{
  "n_layer": 9,
  "n_kv_head": 4,
  "norm_place": "pre",
  "init": "normal",
  "init_std_qkv": 0.0576,
  "dataset": "wikipedia_en"
}
Each number is 128 + 24 x the weight over its row's rms, rounded and kept within 0 to 255. Layers, rows and columns count from 0. Numbers have three digits each. The size before them is the row's rms in percent of the matrix's.

# q: layer 6 attention query, 128x128, rms 0.0581, rows 70-95, columns 0-127
# k: layer 6 attention key, 128x128, rms 0.0572, rows 70-95, columns 0-127
# v: layer 6 attention value, 128x128, rms 0.0575, rows 64-90, columns 0-127
# o: layer 6 attention output (transposed), 128x128, rms 0.071, rows 64-89, columns 0-127
q70 108:117100159118114147113159133141107114166141126140086142168127145096129157158102140122142141130144114095137120133118091146132105112123163115106143105134165105094186116097113081137138110089142137161130181098141110132143109150156137164123137127115159131152146116112138118101164131124165083106110145146083120077131165154118113109134148157081099109163111097151174139176131098116108099119140
k70 106:136113172132136107129106109147119127133164119150111098114128112164108144120161107102137178152109166120104123096149156132113119136153120088141161100106164119146130093108109139119130115091151130134142161107125134115126110155126125161169176104127204145123162128103122126163141168147122092141111128122141088100130145108127110115143124148093103103195141125125144119149141086134080104111067
q71 106:086107135119144122088100095136125138144138132081146106113140170107149112132113141173103154126140135147134146093109127139091161116153162125134187100097126104154110149117163121111113128114125133098155120138150130131110103155112106137113099146137155104124140096134073144103092124178140127134093137099122115157090103154131127125127065148134136124127186153150144106149130137180128165184145
k71 103:122093125094120115138097104147158147159122132176130097118123149125078146085109105158066105110120165145117138119130156143114147133137135140096134080121140134134117160122133134156140115130121124114152115122138140156168142129105123113096080172115111143147159111137125110075118169142117104125131131117105172115104083136149155092118148098143148101104141136200156168142096149100117152166122
q72 099:105107112141101130144126139173136147108118096154152164103132105148147105126121140139171106157169129095144113158125146130135117092146150145153154122153148157140142098127135085124141199103115140050132113150135165122140165085135134113106159149100127136110115118077135113091114166132081088125096149125134110120148141107157115110124112138141139119127115136149160059090118138145153123117117
k72 104:112158113143155104097132124099151157111135139153181157112160130142159106098122129162121114152157129124128128151133127108063123102138109147133138155126124131103104126127150131141131171093136119105123140165142092095121129126135122094108181168064106082118147122066163152099113151120120084092144145141107092148146177119140128116109131143132130110137176125158114094161104119124136110155148
q73 108:131131142099106138119152163095090139127127109092121108134133166085093127180138180068135181137110123130120128160164136126133137132169138116179136149141129130083133095127147127113159131142138147135156126120169117118095108119105131155148127138109107145084156137138154115117101143153083119090078147142110177148184109104108142143122121123136105080149099122122099143115098117123130112161142
k73 109:125131143108161138111132135180128131082181091130172149168112146099103175165151158109100150157106114122138143149154114109143095118129078140143145086119132100129117123147163169117128091130138120134153118119125130105089129116127130166088204147122119118115113145127167094137120135134142110100100129111124127130123145121117136160111091100147139133080075136165091110119103148151110136154121
q74 104:160106104135132091121116126146133099116140140114102140104150149153130092157148128145081186088099168164103135085082123148152104129100104109140120134118172106119157107200105131129154138132109156146117087087155156122143125146138121132140147113133167115118116130104151116117123160144143133113089123131144128110160114126140112136118114129153119081124127083100127139129211138164127110128095
k74 105:122072172128113065114118158092111137069102139124117167144176128122152126161145130124145143131121147133094124105085135117121112106155079144114151117130131130094098138159115174116123148127098132142106112102138123115143118145125094118153119153194106152123108104130148111125134143167132110133136097165135145081139111146120110162106126154162173095110118145127098149117152160156100164152118
q75 106:182127104106126114142154123109116122145114096125179085139141101136117130105109141137140108140100131144161091128114126077132129138100126114101145072135146136170107133119171081120113127114111132145116163147168121131081118135082125150136121112135152134106151122145147114093125160163123108108190098115134184101172189134130141123136119138126123159094129104113143121110157181106115153136102
k75 103:153161087090119117144143101131124147083126121151164135154119090115138098115095138102131128134149128109201100126113098120154111093149131105118100115188122135174141118121136109150098141126100147137130180081154117095098122113113140106136125125116145122154154125183128113120118112138123143156116130134133144143122165145104137107111116151154103161145145149102141178106127159121105158130048
q76 101:127167112122137082081129102121140153095117136120124082111110131143128136097153148129105132121154125135100181134114107119113145109118130157121126171099175129067175173110137095121139154139170168123148129134147117109110138129098142142130138139091147145091094129149129172132129133120090161159119088106113124082116163111101127126151164151093141138114134132174135118120174075130150152129125
k76 104:080123160119133140144140087111105141172102131125112114110122120124117170107174166165129133137171130116148157163086135093125163124138098129122155163111131094102116140096131098123145094171145151162112159105144129121119087140101141109133143115152156144115120089146168171089138114153107163137115170117095089098122143136136129087125146148107121104138096106144115107091116108150135185127142
q77 106:137147116135114121132097106083108139150114137151121118139111091129134126133162139115143107159136155176115093127093103131166127121139169158165150104099143125155112108132110149052143131140150137149070118122140116146157129114119115144153124129116152153084149099169160109105162101134127102151138110148096114167113079138079105100116119107152128153098143130137162156180124095101157099130125
k77 106:143182097080124088161105124139140137143084091171107120123112081125146143121111174117125102135126148167121127116135095085142157136106120098136119129103117093137103097147142170065144082148124110117128090128148101114146155159127125079158109139137127138125120152131142137150176106151140134128133144119145119172113140128132130156101136111112113140140118176137132173186119088156123107132124
q78 107:129152127166101135119138159200138138167138120165137103101144143126179136129166153123115100153099136144125155096104152126116119152138141125098134131114116143087166061126145113125130150109098159127096163145113149117112109121148149138128098159112129123110116112155117152130112080091103106148154143103061130091141133075127140167128095167121143150107149147125091155109109104137119100128132
k78 104:139135150126144145154137153163116182135101105118116109129120172135130130120145168112120104164151109092136125128099153125114167148122161138077123148163122120099100088101108141109183113120128167147129165114092140107096144147136107175117095148127120118111164146129088152131108144128147123124121148106070095117153109076138091189096151148109129123105150149140117128150111157111095101108115
q79 103:135148126135120094135131116106173138111132111133157129111160108135142130164145146106151166090167151087080128138170159113128103163103138168095166102147132091117147121112142146132141125194132115084102149082119087152147121125147165112141123146114146122144148149121136156099169091145139123142089121099114125162177109140134113100114096121085133132127124102103115135074129136099137098154113
k79 104:169113143114078143137106124092120093109123157114109136157136154120147115140115176130148170176126109125117137098138140134118155104086080148166130117121102096145116138116169155143137142142146149113085107104162149164122099142141137147129127185100147070155149143153114127082126109159148129149100084091117103145177095137136127085118141153130103121116121142157119103107127119120133089147107
q80 104:147075081133111135105133092140102116136091077116091099129133177176124110165155133151130137143123149142133100126136109141142145137124170144131155139152102089204145115124136151130092114125099119137149107178126084122112083095160170125133153117125071115139125107148157114116138181127093137126096124074158137143129115116113149155139112143145105130136122126142137173127122121135121118107129
k80 105:113102110143132134096140147135150137057124095134095092112157164172136132127104147158153118108125139136095120074110104127114110113120125131121126116158128131118132117081159166152140111132119122126149105175155090145103123139152177124137149138141113140100164113122148140179121153116144131175114139086139164162118105107130155088124125080154121158131125100135098135146106168091103185115117
q81 106:170080139100125082116106156117083048188105168126169159137113130119127134130108144142135092137130158079123171125092117093145140164133153125125140144117129163111096136143100099124111168152114157115117124113125119126124114138176128150119080153118097135109154110130151120166136160090133161138088130117165126150096116089113126135133113150122131134118130119138155161105114153110148124124141
k81 104:162053142117145106088151155150118047165155116136123166134135116168112133095092168140138098119124144121093111125121143102115163171131139161122141105139111137123113143126145117120106139139121177121148127105157110108114107127148094159080111124110125144126114140076154150110116153128108179135105161112127134157084161133105101146126086163107124151137143117120129170152103135140124126138133
q82 104:149100149143120130191122140119132148087107126148135130158111121148103153106128151136105161109132099131139161127152138123068094119146085089128161127157101102103121126145146136089119096119128113157138108138124155097111156149139127186113115136088129098097128123119161113126132149161154136160128124137139120093096108075147117098160115133116161153120127128191131161166075119156149108127088
k82 107:118102127141132119165125139125132116120150118115140101135145108145102194114086137117066101098133139137135129153158090138121108188153096082129178183122132137151096106079156098107136134140107117146088136150137129109107107102140114158158095170112109093144118100148155108161110168117129106149148128106142104088129123158113149131149128138156127146115147097131170122155168126150134128102110
q83 109:148168155103165139122104144161130133127168150143124150131127143139154094084131135128141122097128114150123154091160062114149130130135143139178130061114129117152133072115091075163100135113130113140162121119117105096137119165121106123114162129141153153112157089125110114154153095128097110145166099123172108134120098125104182124087171118124118134121115081134138126133137148137142146135124
k83 109:163120197125129138194134143123118121086099147119119147122124143145128100120091162146117083100122151143154133123153138114149142122136108123137137131093061153066142092121112140186115118139175128099126119125132133130156118125087143114114112075130142152158118126121126131166134079128108100104146138151184102105123144092113139148105113127097129159150149170144128161139122133102135136121113
q84 103:110138119097163079131094156150101129157137083149104147118112147141117102125137130144129119126096112097160120141118124163150112099120101123150160107107155136138157159114125168105120174144138099120169148133125103171117098086116151175093097116165111160128106130111179134107128099131095139128170145182125071135155158107124143145143087127149119125095098108165102128136144143148137133106107
k84 104:132147112152114070140114149146081080120088108156140157083113125139137159122142118158147186142129097103125112102091131140108127117093114122134116138154101150152132147130096129135171099119161154135164137156112106142109093099120159141117094147112108181101177102151166121124142085126101116125166140165126100117133151126130129132105116101138128146131183074130134121143129168157114117141121
q85 106:119120144090187137161129085145137150112141084127123117137129100178161140130103183144107093152152131112141125122100186166177161118149125139098145106155090103086116134135095162096130087096117119105156084150137147142153101125109125135149144156115153135149102151133113115187154139103134100105149133107090138119162136133120120128133098113126116140141106093107149124106108125098159132117124
k85 105:177143140112162138125089165131112107124113162107125141144106094139173123103143158120129126134131075125109160161114099166119155154176144136133135145124123107155147164146100114135122107137101106121180148153133096101176102104128145116151119138119117061093145144165105119156135122136173085143093073154141142134180132114145102109120121115130103098096114102141138131127126089100126135123118
q86 112:107133104109118134151152130151153160105117150113131151140098098104134093163089102123096125125116158068089135156096121109062171125123131159194141147131151124156079108108143132131139155136096132146129112144141115079128121146138123131104165112146142155117137130094138125154144125116158121112174150085105143153122077118100146164135110166111114174152113136148122160141122146132134115090103
k86 110:131100114131139157129109163137150118106130117117134147143156146119102092142134143133134134138162170142085162155111126099094126122107170091170111137148122098128127128120095114119153099129086115096115121141102153108137111105121113151099140138103110141150178127109112102166092101141114131152137202161150083137091073149100197114159150128113110149131103154150118146102127106102132141152155
q87 109:091126097141123133138109156106102100111130143131124198128108153148097143134145082151157161118173108146142135115122112138088144170161108113113088160110114123136107105095077150129158103153077179127152127142135125140143101104089076138114161149131156113138116153169137167124168108151135132101149108117094133144116160121114114108120085129105137146137147114141155158081106141133133140114143
k87 108:119134146130152130124107142104140103106086093129151166155123116144113147118136115146145132115105135165098107099127172153132150175139093135137102139123152092103149118096118160154100142123072127149134122134113158120127145076125111145138098109136135132140111130115174146110147154133136121097152112090076139182137149136155138124134138121125062152121075149145167152061151108153146127091111
q88 109:137115174126142105096145115163111108117091106142110172140154111105131152136111120132139125117198155138173107132176126149108149143117149125134132112086123122097138148095109181146134152138121094131130174137126112114149156142105089125135126164149151134137074130142107134109102164097098120145097144147109143094104125122117130139079086141158095128102098115114114139167146130087171130160094
k88 109:119134174209117108077120129134114120110119127120099144116079128098084153153105150149146178109116145138156168131118140145129103143165154124151130100067113120155093168094111102154151149130113119128161122133120121122115140116115128110143120120153129104141106146111135127086147110158165097155123165115112143156125135078106124132073152121119140128145143109152144134169149101107126091160106
q89 105:132123166123131156160084146141188111123129174103113072146132134158107140092139133158114124139126156112129119167116116117118063127140196156123114114140128099109102144116175125121138099119068136102159162106115113099124162120120125124145140110143121113150087118134162179153128161140120144144137143143147147143120143087119111145121117140128081102110118096116092091152142140156139110092136
k89 104:092080152117057160105123152146127165131101173106164100124118116109129125137135120163093094135127060161088083168104137160125137113135140157130114145128114156160134123101108124111129120096134108100117139117155100119091144115121115132141146124132170156172111137124170120153118117137171124145138137152159086153169132110129114124137138150133117118098073101129125112160131148168124148127107
q90 102:168113127126159147094152118133195130143140105110173146151096116123114100137109147112158117100136138116107107148137142163124138106110104156103081126134139133139176100129095106144118127119113170137181125113130100135159082140106148143133122108120105145128111109159073110097121093109146125141122138179148153152133123122145119110200126128150083085098171132128142150129100104148144101109106
k90 098:141157084116150110122149151117141093134140160132148174137103144153153151104126182151142133111150119140106085132141114124106109079155123175103144099089157107168128067134127155140164117122140126134102127130118116132160136170138123149140129103120142137145100120135076109119125127148136134149121147150127133065143101090090127099185142110085090103118126124127104148125140175138149092103113
q91 104:114117138091107125103127116119101159073135206149144130148162090140131150101139152132147142129130165132134121092126129093085108145100114180139151109119112122135150144118149169126161107101138144140158149181121180164095079146106124113089125116121082126112140118132119083103144130096133126103115136104140109144115140124141102173132163144155149104110111131083164127140156121119136106104139
k91 106:114127149104158108122109132170089132118166160111126094138158081134120101148148101153144082156130128149111107110119097135100168135140104122145137139103160081101099115154129105132134097145131113150114145119156148149120143170148145117089139097152087114122079115140121101109117153114116133098130174148149102162147148132160118112113171122168141160133163099138136148114193122091094129135093
q92 100:121130141074115116128129161120143135115105161113130139132109129122177094101173086077131113166129149158162115162143147103091153116115184133083159158102138135092128156124103160131123111135126112146125145123115123114112151103152139159096144084137130087116156092122121131152129121075105083124126115132158134114152117138086169109113107092153126133175164135133125141110158133173142101138149
k92 098:117156167109142162091125109134106173153103173102131129111146126141134146160088152097110124121146115167123133122096171136126115135081163148128143160118105125152158095145123132095161113129121137154161135105110090151121151181105139134084123112129161087140148128089144113110140120099100101141155169083150156122135107172080130112100096073117126121148130130122166118088135109128121144129130
q93 106:145169149127135127186152123103138095117150126107128128156093140149119143123088108112111109149138134140112116144107121154122131115085138136210131151125121143130107083118116160132097112182122167139138132115151151134094119144128126118156135125145134139087117124139128161147104112097152091128102125111116080137130166101192144098169071120148154095111098144119115100157157113098138142150094
k93 106:145137114100148096112149119109114116103114136143090151150138148088121141137094128191120118152131125108119094186157088156095126087113171128157117131111132141149151133118138141119092090135104156156107125143140148189094128092143086157170105115128117121097127126107096138123173139154158098099083153162123111114109152132159125183106112108097168124118115133129151126119147115131143163140133
q94 104:145114108123140186133142139116139094145136130154105122122136116124126102151091111126112140116106139080115133106167131115134132134171109129139096143150152096139148156133131124136131088156164141142122144145139112076175121052096139119126091157173113145120153111102107108134122120112113083162101167072127170148079152092131113117117143138118178114132136116125149098152164134151126165148106
k94 105:149084120181164164138107127175124111122140162156126155125103126141102139156110122143145098133122163130126117126066134104141151107123116117151132142119111132137134166135134170132107092101121107129112156082151101113105133100090179117157127164095131178141099117091071118153117138122155109079089112107118176115127161140127134135161133151130163127127131123137110123111134118096122111109183
q95 108:132084130146135120125080108086180113150117141128113115119127178104146164121127151093143096103162138152130135094148137107101171081148115164117115145130127151148119132145153132081104195136133074104144134117095158118118103120121143104126164132166148129100169133142134124167149111168143106150134125145080145129115155106147144131095153107153103103158103105143104119106151135121130110114090
k95 112:104108112096133060118142137134121121122148136101152137112098126126148093144102140118147094128122080094170108141129118120153149134131081152125160139102100140135171149091131107112189138126144145121151107110091130152141126117129121081102114137109126135110176168137114150124140139123120069157171132106121134127094138128153139123162163148128164142163044165151112121136151126124123124125152
v64 094:079100134117120150153128118156099122082111112163156134115151121134103124137156134152150121101103131138169104173145106135130162149146092107095148113086101100134052130148134152134119121124114184065149132169126145158104117133149164124137129105119183112138132123129112115124113095140102128144142139153097162127130163113160155122133086110101099112106153151083121120118121167114158122138144
o64 095:136114127129099114138123128106167158179112115095085154153163174137151108153110119111126144127124141129124100152100152118101140151148150109108153121102156160154120142117119115137112159107148111184150121106133106140103090126131128118108175159156167162124129114117108140120105145090129126136095121157151150146094128111138074122108140128119121101162080124117186127117086089097100189118112
v65 092:098102130101132169124186150109092159160112166159129153151128136097086099112125107132119155141115103110130116080110101112141125113100127128119122118101091153110174129152112131145101111122141128153097127129091108115137139131093128203166123129116073115166136137129105110133186155120165090126154129147116148119137144126113177122130144152144121159113106096113146138194116133134100129133126
o65 096:114169148080135109117134137135101126169134122164101121118138115075129126099137135122115108162130171117128125147164117101146135150134168165124112115084123112167057139168140142135109104157101147150118127149121117125131147160098070116120142108168148119084148126128118128127125108144140155128128072127112129170147134120134143132127084109096113082160155148159084168154146111145148137093129
v66 104:148125147104125146115080160088139157061122119133115115134144139119141130143132113156102137150147135144145103098135141148076147150169142167129156128073139117112098131133165101112120165114145137119072173146109148153095086137175139126159181138144150126121095121122140142137172113131125153140148136076135149128107103119076128117092106103128145163122127117115103121123099093158155122139114
o66 107:172148117128108094111096081116154126134163188113133131174147124106126125113117110162122146160089122110173177140146110124118123101154128103175128160108175114112115121113124088154115123134151103161158157135134118130128152157135163173095166123099126153117110177098101127125094096132121122080093139155146105104139109148134152096110144131086116140141115121106107091146141162124143118113131
v67 099:151098123134116168114182135117148118134140139092127106139131094155128096178100171158088141143146128118124125140104119136087130104130098139176100116143138126122139122123117094127135141104152138107120114134186162139153130121123110122095107131129157145159144080137143130128143146091128123137144125062122085113148125117135100118124121087174146122137115137122175190150147130095070108077144
o67 099:145165161126128134137100164159087108152153108110108154089165088140113129157121120089117160094109110128112133132126097117101142135135163123145123150146081122123108142113093155126154104127114124145141154169087094133128154105120097102097114144122094121124105118112110151125130100173116126175141144146149124109124114192112137199139096147139120170151129104146186095103117113131131099117147
v68 096:119132141094137160093092121165159104133135105136118160172148163156146128140142120108130123125149114135125143118162138078144136125107098149117089182105148183117120126157165103157110164113094149118128146136148122137131100122128132121106097140156150103128094105167120106122120060113123140108128141183131117158086127085135108151148162097124136103135099077158126171127099108158111121132112
o68 094:132158132101121168153084138119136131118132140125139132078096148090139139194125116177123128110137098074155147127138119196107190097111094138135118124166153118144146130114171121116132166146128118146155108092098093122135136141151115146116139137113132125132133092124130123148134108098167073118141117080088116124140126108117109157113150159123123159124143114105115160130137138084162134098099
v69 105:137140123124095157126120139135136126125129163164136190115143142073128188092128121097127099111109103131138147115095117115105142154130131136145157095149162165106120106100123117115149113120141086166136111142154161143142139100105147130152151134160116139129106135148165134082078091124158124158153125124141108147147133080126157164146105119134128090172137114070127149111117142068133085135112
o69 109:116135140187102133079107123168156131120102121132088109101095109128180145132163099132176132139159143158137122160093120171168123110117125119118140129166136118120145117113067138107118135159127116117134115150101131115107171119126104083126138145107123143062170118114111111151151134139109167164117122176101162144157152101123116137093157122115128090098138123087111124134145114115115158124137
v70 099:160132185141146114107094076111126134131113154168140125155150135149148145130086119123141105065150130142135115130110114148134087134091112161133135102156161135138142125132130124092147132127121133130126130101045147157140125112150142119082159124128139160111130133131094096161137140170117127136133116142081148144128104154113136083099145144147146150097100152078153131149077124091120172143124
o70 097:111129072148149115131137112152134128145123118128137163137101116162175164125138124132104127155163075132113142127147124088131131130121108146117127109068129162114131145165116148099106131177157145132152116148146158150152112138110111133159142117086111141126090147110159130087115105127120103126136124094123122191160153093132138118162154121061132137155125130148135097107127124078161062108119
v71 090:087180151140198134138124133149102113199151156165140138133136111132096097134126086138115143120138130127109150140107126147146122136132111137112090141129146092140135115092154183138120128117102145113115132138147122112108166160162105111108145120117137111122135154105068110145158092145086137185159123111143108101111125134119135169117089115132141119127113083093104139149129085144087114159108
o71 099:140087107144139167133132115128114140115117100135121126115178140111116127150147143127108123150174113118149126122173114104109129101127119138141119138142128103051116081143146172186101108143120165156157094130128133173146105137096165156105137110150149130102105118138154096147098121117155165109140126119131130094156098143155145105111094113151142149081161118160167158126107093100130099084139
v72 100:130125136147130154127111094150085128104164113127137126129097131117129141088148114126101190161120150110157139129135106145104164109089157162091164181116148157099142106146158155136134121099077128134123132110171082145155098109107117141091096152134089164152134168116173136137135121141099149108120091103086125150132137109121122154100120154116137128181134152122098143139136132079102135109131
o72 103:131092144148081128145131101131167130160137135092102150159123116121104116182109125126101109128160146128151100117176114136135092084139122114126121142175119166160086176145151093115116090118105116122174143142134118110124161144153108126187064134112109160123118101142108122179135144118131087157123138147109116112138123142108180130104129098124129117127153131108096136143114162153145102094146
v73 099:133119091149130145118149125120105109104099166093149102112129152098119110116099083110138176123154113095122143121149107148153160151144126129144165115119185158132132127151134151098132144121150175090127052119136096125090143135099139160132110132138165129113138146147117135158076132105131114153122136118143129191127110129162124131120110124074077132104147163118076139153139122140154153139114
o73 103:088097141150090130131140116128147084165109109123108141162117143149142151144126082131088138179127155135147129160109150146085137142157110142147112114100137142107146127162105133145149140155154144122105162110075131165129078115119151139134145125137141074141121146139138095158105124126078140123184164130137066095087144111094161146081163142114122095128112136134129109128101137133104134111146
v74 098:100157096101141120118111156091109139124116159149098129135163117115107159161141137110141156102096096113144165106111125140084108151149134105144129128112098170136126103120173144099143178134073154077151132117162107151147083115146125137131150143128125090150123124120112134120122134154086161142147146144132087099143143186112091124120125148102126141133141089151128175121125136127100096120193
o74 100:144105168094115122151143135171136128162121150123103110109124184109136116107167079125160126146168133131090118133107132116114151094135151138120084152154149097094129138159119096114134127090107137145129107095151116111141111144164126144116157132113162162122127171110146116158130097121142147159083131170169105118134145101101104141174098156118101112119062097130140124136091127152173106127118
v75 103:129145107148142107113093167126101147130176133142103134137135113132095151150097140156125123101091153150132112096142106121087113130054177111104131107133134137113109133143047129125159131127151141122140165063111142067130154153108162110158112165105159133151146117134126159158152108122132148151144092133109154130076131130161103122142110106131112121142120142121148123131151100153146118156142
o75 104:154169106132141153108153156079112075117123120099152130121134123059130117111128139152149152139172131150119099177140122135118121149105117157111169115151091167132136095090121135136158117133136141131104129155183153145144095134161112156076129131157099111129106157103137134141116127132151133094164108118130117157153164098105108105148137073135151121096093113108156118111142173128095116138115
v76 103:102179123122099137110142151111144152160150112120133140146094115164142153141135163150131156110172075152145130101134083139167127141087110109127153110137136108124118128101143107108151136114148041116117134122157163113153125132138139142094130107146120130142122095071114178124113145155104110127054156171103134130101137105109125158107104133115091139157092154113120149139140143137122135144126
o76 096:148111096097090148115172125131088152116113140060121084094129141127127125119113125129170165126108105116131129176131166161160131126116136088101118146166153111099128103174162125130147103127108127155109129168103124129138153124103113126166063086113122121141120146132128142138098115145123104116115092156158144153103166126100159121152123102107140122137157119125168177113138152083147147132103
v77 102:084111106129095140116130164164130115173115107137124099136112116146131138137143156144126104156141142118155136116128151140132117128122125163094147119111121121167179107132153125126172141159109132115099121088115133140108112116094079152148156154113105146152089104113117068186163147080153134096123152151124134129167156130148154117152126129088120115110147077131121151089126109076172135144093
o77 100:149142139076114118108140130091139129128161172135152097132140121095136146118109127119094117113132179154121149151135116127151118068141101137124160092119127155104142111135110129181145170099153110130148141116091088096104115089136135080141126151118147118114120117163176130124119128132071141155115119076113174143154137122154146104177145115122088112138133114132162136098140113145187148129120
v78 101:113109090098136125104116108113124149125119138153104167106136085135100142123072119130140127154132136166149146133125153124152177148144158153134142150122105130123121132123097114139126156149087072115157172118124138131100142150174174171125139122111085175116136097116135128115103153085127131113165096137132106127107132086127157164103160165159131101075091147106081114118133133121165139142141
o78 104:162152138138120124130121165132149150052107140142128101129160150121189120130125157113156090125107134121137134124102140182146129122175136083114135096096125140130123164134145106125084123100119118128156123177127147081165124100126129151140122106137100127119146156116137101140180156131123120086181109139148133125127148114134141114083084079116080155115117137139142127132152137139088092114100
v79 101:145100164102133120165121139117116115095111163116162129112107154136134152101153138131083140140098130136136123124127140113156136126113157140138119160130147149155081108119151125129111212146150138118100162114155168141119133145111121113121061143086071132095149110142106125141107095130122149097146131126167140110116168116151113101137156124102090185123106148119135116123101119114063127170135
o79 103:108170108116133146196108143167141154090096116132091132081149129130149137124117138158107076143139125129104131097148146128129119143121132123090117152127115175137126090140159138116116120128151101147126108101151120122127108102136152127095122124127139135090150116045133116163110131163142099189112151106123151131081130164136188138125149125117139151113096125107100123134124152146161182120119
v80 100:132138143105124100112128146133147109143112162087146120141136175134109121134109141090135175112122145122150100168140157136100147079147130127129179106179111097142078099083156127116113109103114104149076110167115135135151144179112164088113113174105162125127105130113130137163127124155127190093109108136149141136111157098182132105118136117134141124116105100130109138140148106128150106107130
o80 098:165118134141096142159131139145130130127117086151147109107126122200129141178082110136113094108091133160136105118141136136156154133108138137128137095107126113114177103128112076120136140116113151152149130146125162123132118133126083150123146072169137146147106141109091138159067110174152110138116129133095132114143139152149098134123175163138142119114148091110086120122099143139119116174083
v81 091:154113143134129197139130095142137179125076085142117140143124116065125189116109118118158129113123153079134164125138119097134119110149111115121133143122171102116157121130116136137109122107110147087152124136124136150162150143124110141099099106100140165135123173094121111141161107179140169137160133114143125133150145095106098113107175112112116094120124101124152087116154144153101151104104
o81 095:097128143141115110098144114087115119136142080148076146122114152114120069170128117117141117176166117146130116112119091105143133164151078148142152138105170091096124105099143091116116112136146103107161105151139144124156172107155133083159173151069145130150122118141137163125137178106127123153120126131114108116089169153130143136137107143120135112153139113140104147124117111138165108104160
v82 098:107126125130120122148123157104146162170103140110173148118128120096118111126100136165100122114113133173136150134130193112107139104094104097123115146148095103143154153159151133126177118101132111146116129128131149118119130136149139154126162068138121167134128144112128141119121129141124141166092075159135095150095138129124123094162140103087148094139149070123139164151060107103154104115100
o82 100:122107151130122160110121152191162088114165088125151076139150125122093115109135117116155104128152174169142148118149128157143136137120105122153153085082147109099104142096147165124149149141101100145139126099142145138159102129103120100138108104112128138135133122142081129096093063184110120120099142124105138115143124103154073144149096098111148168139130140134140143121134130127119169119152
v83 091:117084114118168162127127131136145120166138126117093111135113133158113134100154107133171112105128122127171075099146103151102143125158178108108071129109171113119109151161133134105134133155143089166131146124136127155128143100068126123117159115112163135141115143125138153120077120176115130125105090127147094114101136166137160141081160117120113137130125105184125118145154130149083100148134
o83 093:098170125112134116173132133101155119098129099115096151130119131101157158113106127100112149092132142115152089137123101139157124101180090144163132158132147105121155124119117151120135122106130160055104120104136153111152107155148133178149162102128113135148130151156113114146102076125124131113079125147143109161133141148116153133140098087154131123090133146110145191129113136099157187126121
v84 095:132105114153132140093140098117121151111155097086117132125107113117122111136162123149141146119096140148127182097146165122095115137177136182156101107176169106146135125109132130103140092180111127127121140106163049117144110120144140106132120118135125120137158105135132091138140116139122104164107136131125093109109176115188161113094136156138111129132156154082147094111111113166141117134103
o84 099:149116119138182190130142144136140147101125095114098138195124121102153164132111141136094176158128131105097105115153138184141106119107160128117181147118095089129138149116127133142152132115152133135110110110116100104166109143099145131130112117134151105090136126167127164091115124117112102102143086153113106085142119126125125176098156119110128136119100115139139140109119139152180076107151
v85 096:120117157112088096109144122112079144156126147165137142129117123137132098107123147102133098128097148139130132133152141138152142154133114101121086113137137113135144108109121147121122130065154128097104120142164110208141109121145143085082139154150144092101118123144104133137120134136133137153134118142090143087125129136071171135158091183147119145109142081175155115156162103142164116114159
o85 098:123120142101164135148107179122114144168146120070139119095167136098140154117138137135158161151135095083167087134091119144161117108092138148142132122086112135145169139163114121114099108134133134077133101108119139157124094119090170100123146116133113170136115105111089145162117141105143150150091158162121123123124116112111092084152122148109082119143137144144116116157148108124146110168160
v86 102:124145144145120128154143117103141082098092118103093148169153128120115104144111123108111117156172113129135105145159166117165160144120162133122142120148200093123087106139111103135163109064123118143146116153125102136123105116158152103073152188152094128176130100130116093097159147140151121103119133096132119138126107136129106095145140132094148123148130101085124152140123142126134155149158
o86 107:135150111125109129125168107161101134138180092096172124121094086139157156193145120064169152163087124141153135113126137147160139158114140137128142141117158118154116135118119097135083088126163147146182157117114126107128134134112143120108104157124150157143062116124147136163138132109106114120131165110113105094118144142103132119115123127116125114118118167147116114109106095121127111123065
v87 092:164119134141127126118097138136124145153118152110145172127150133121143144071117118145113163139101166080140138135141097087172135127132160124107131106129130073121144130168156134101173114127150133109184140171080110139135142092147097122165104131143152137160104116107095131077118120073140123148124135147155113098149107128105100093066110129142123170160124110137156123107116138140125099141137
o87 095:117125063124155149088132146130121130100133142101123121173107121139096125202143158096182122115142101179087105130149120101108147122142117090117131137152143112093164108126137130130105146136122115132084100099110111137081143144147143134149141141118139133132106136107145141166146143130141154115139138143102090140111135153112127147191113118086103104129110164143096156183107125145159160093132
v88 095:133143130141147154203110118156102135156124112070111132162148115151110107129146101107162158090150156124131141117145131131159082073149143167132108099126107131100083110120103179117105140124145141119126105088145148170129090113145111125178107131135112149092121162075130133097154145105142120138109135150101140131132138150092147117169146139133115105113083118101148130156108142136149144101116
o88 094:116114115089142122131134135140162127149109133164110113109100123127102166123115192141132126113095122128072128153153150146118147173160105120072092108149134139152166109152117133118143107128121152142150101150147149127122111122163150105136144181140115102149126090135097152084113126102125131093092141120111139119155129109136193109093106141079146094112141110167156121179123129139146110123171
v89 096:116129162120165097102179112116127156148113112121159170112142112145118126129128145101133117141187148075134085136110138091100121189081143119127099148115123170170132086132104161134121104123125124126146131139150161115149109153084110111144096146151121107145163135135119137171103115077114116132048108136144130137104131126122129125119135087129142137138178112120110106143119153155152108140132
o89 094:128145148157134102141134111079119128081132072121133144103131130167141078157145114127131157138127109122142120126128156168133137090116091147083123136135139141100131144131132155136139128131137121116106127158140108162031111163144115121142150137156137110126164104113154146098121106163114136135124156122132079088162135121067112094152113118144127148136117150098097153107185133170136137139138
v90 102:133130116158124114160102160106146139130172105076104152109091118100121186129144125090146105123115108109137116146083134123127149124150119182095098123124140125131157141156106106131125127107133137141125106149197185119101101150179121133135129117145153106155139085120130095147157098128065117128139141124140141128133089117118149108108144135179079085146119121165132122159154115104130120147131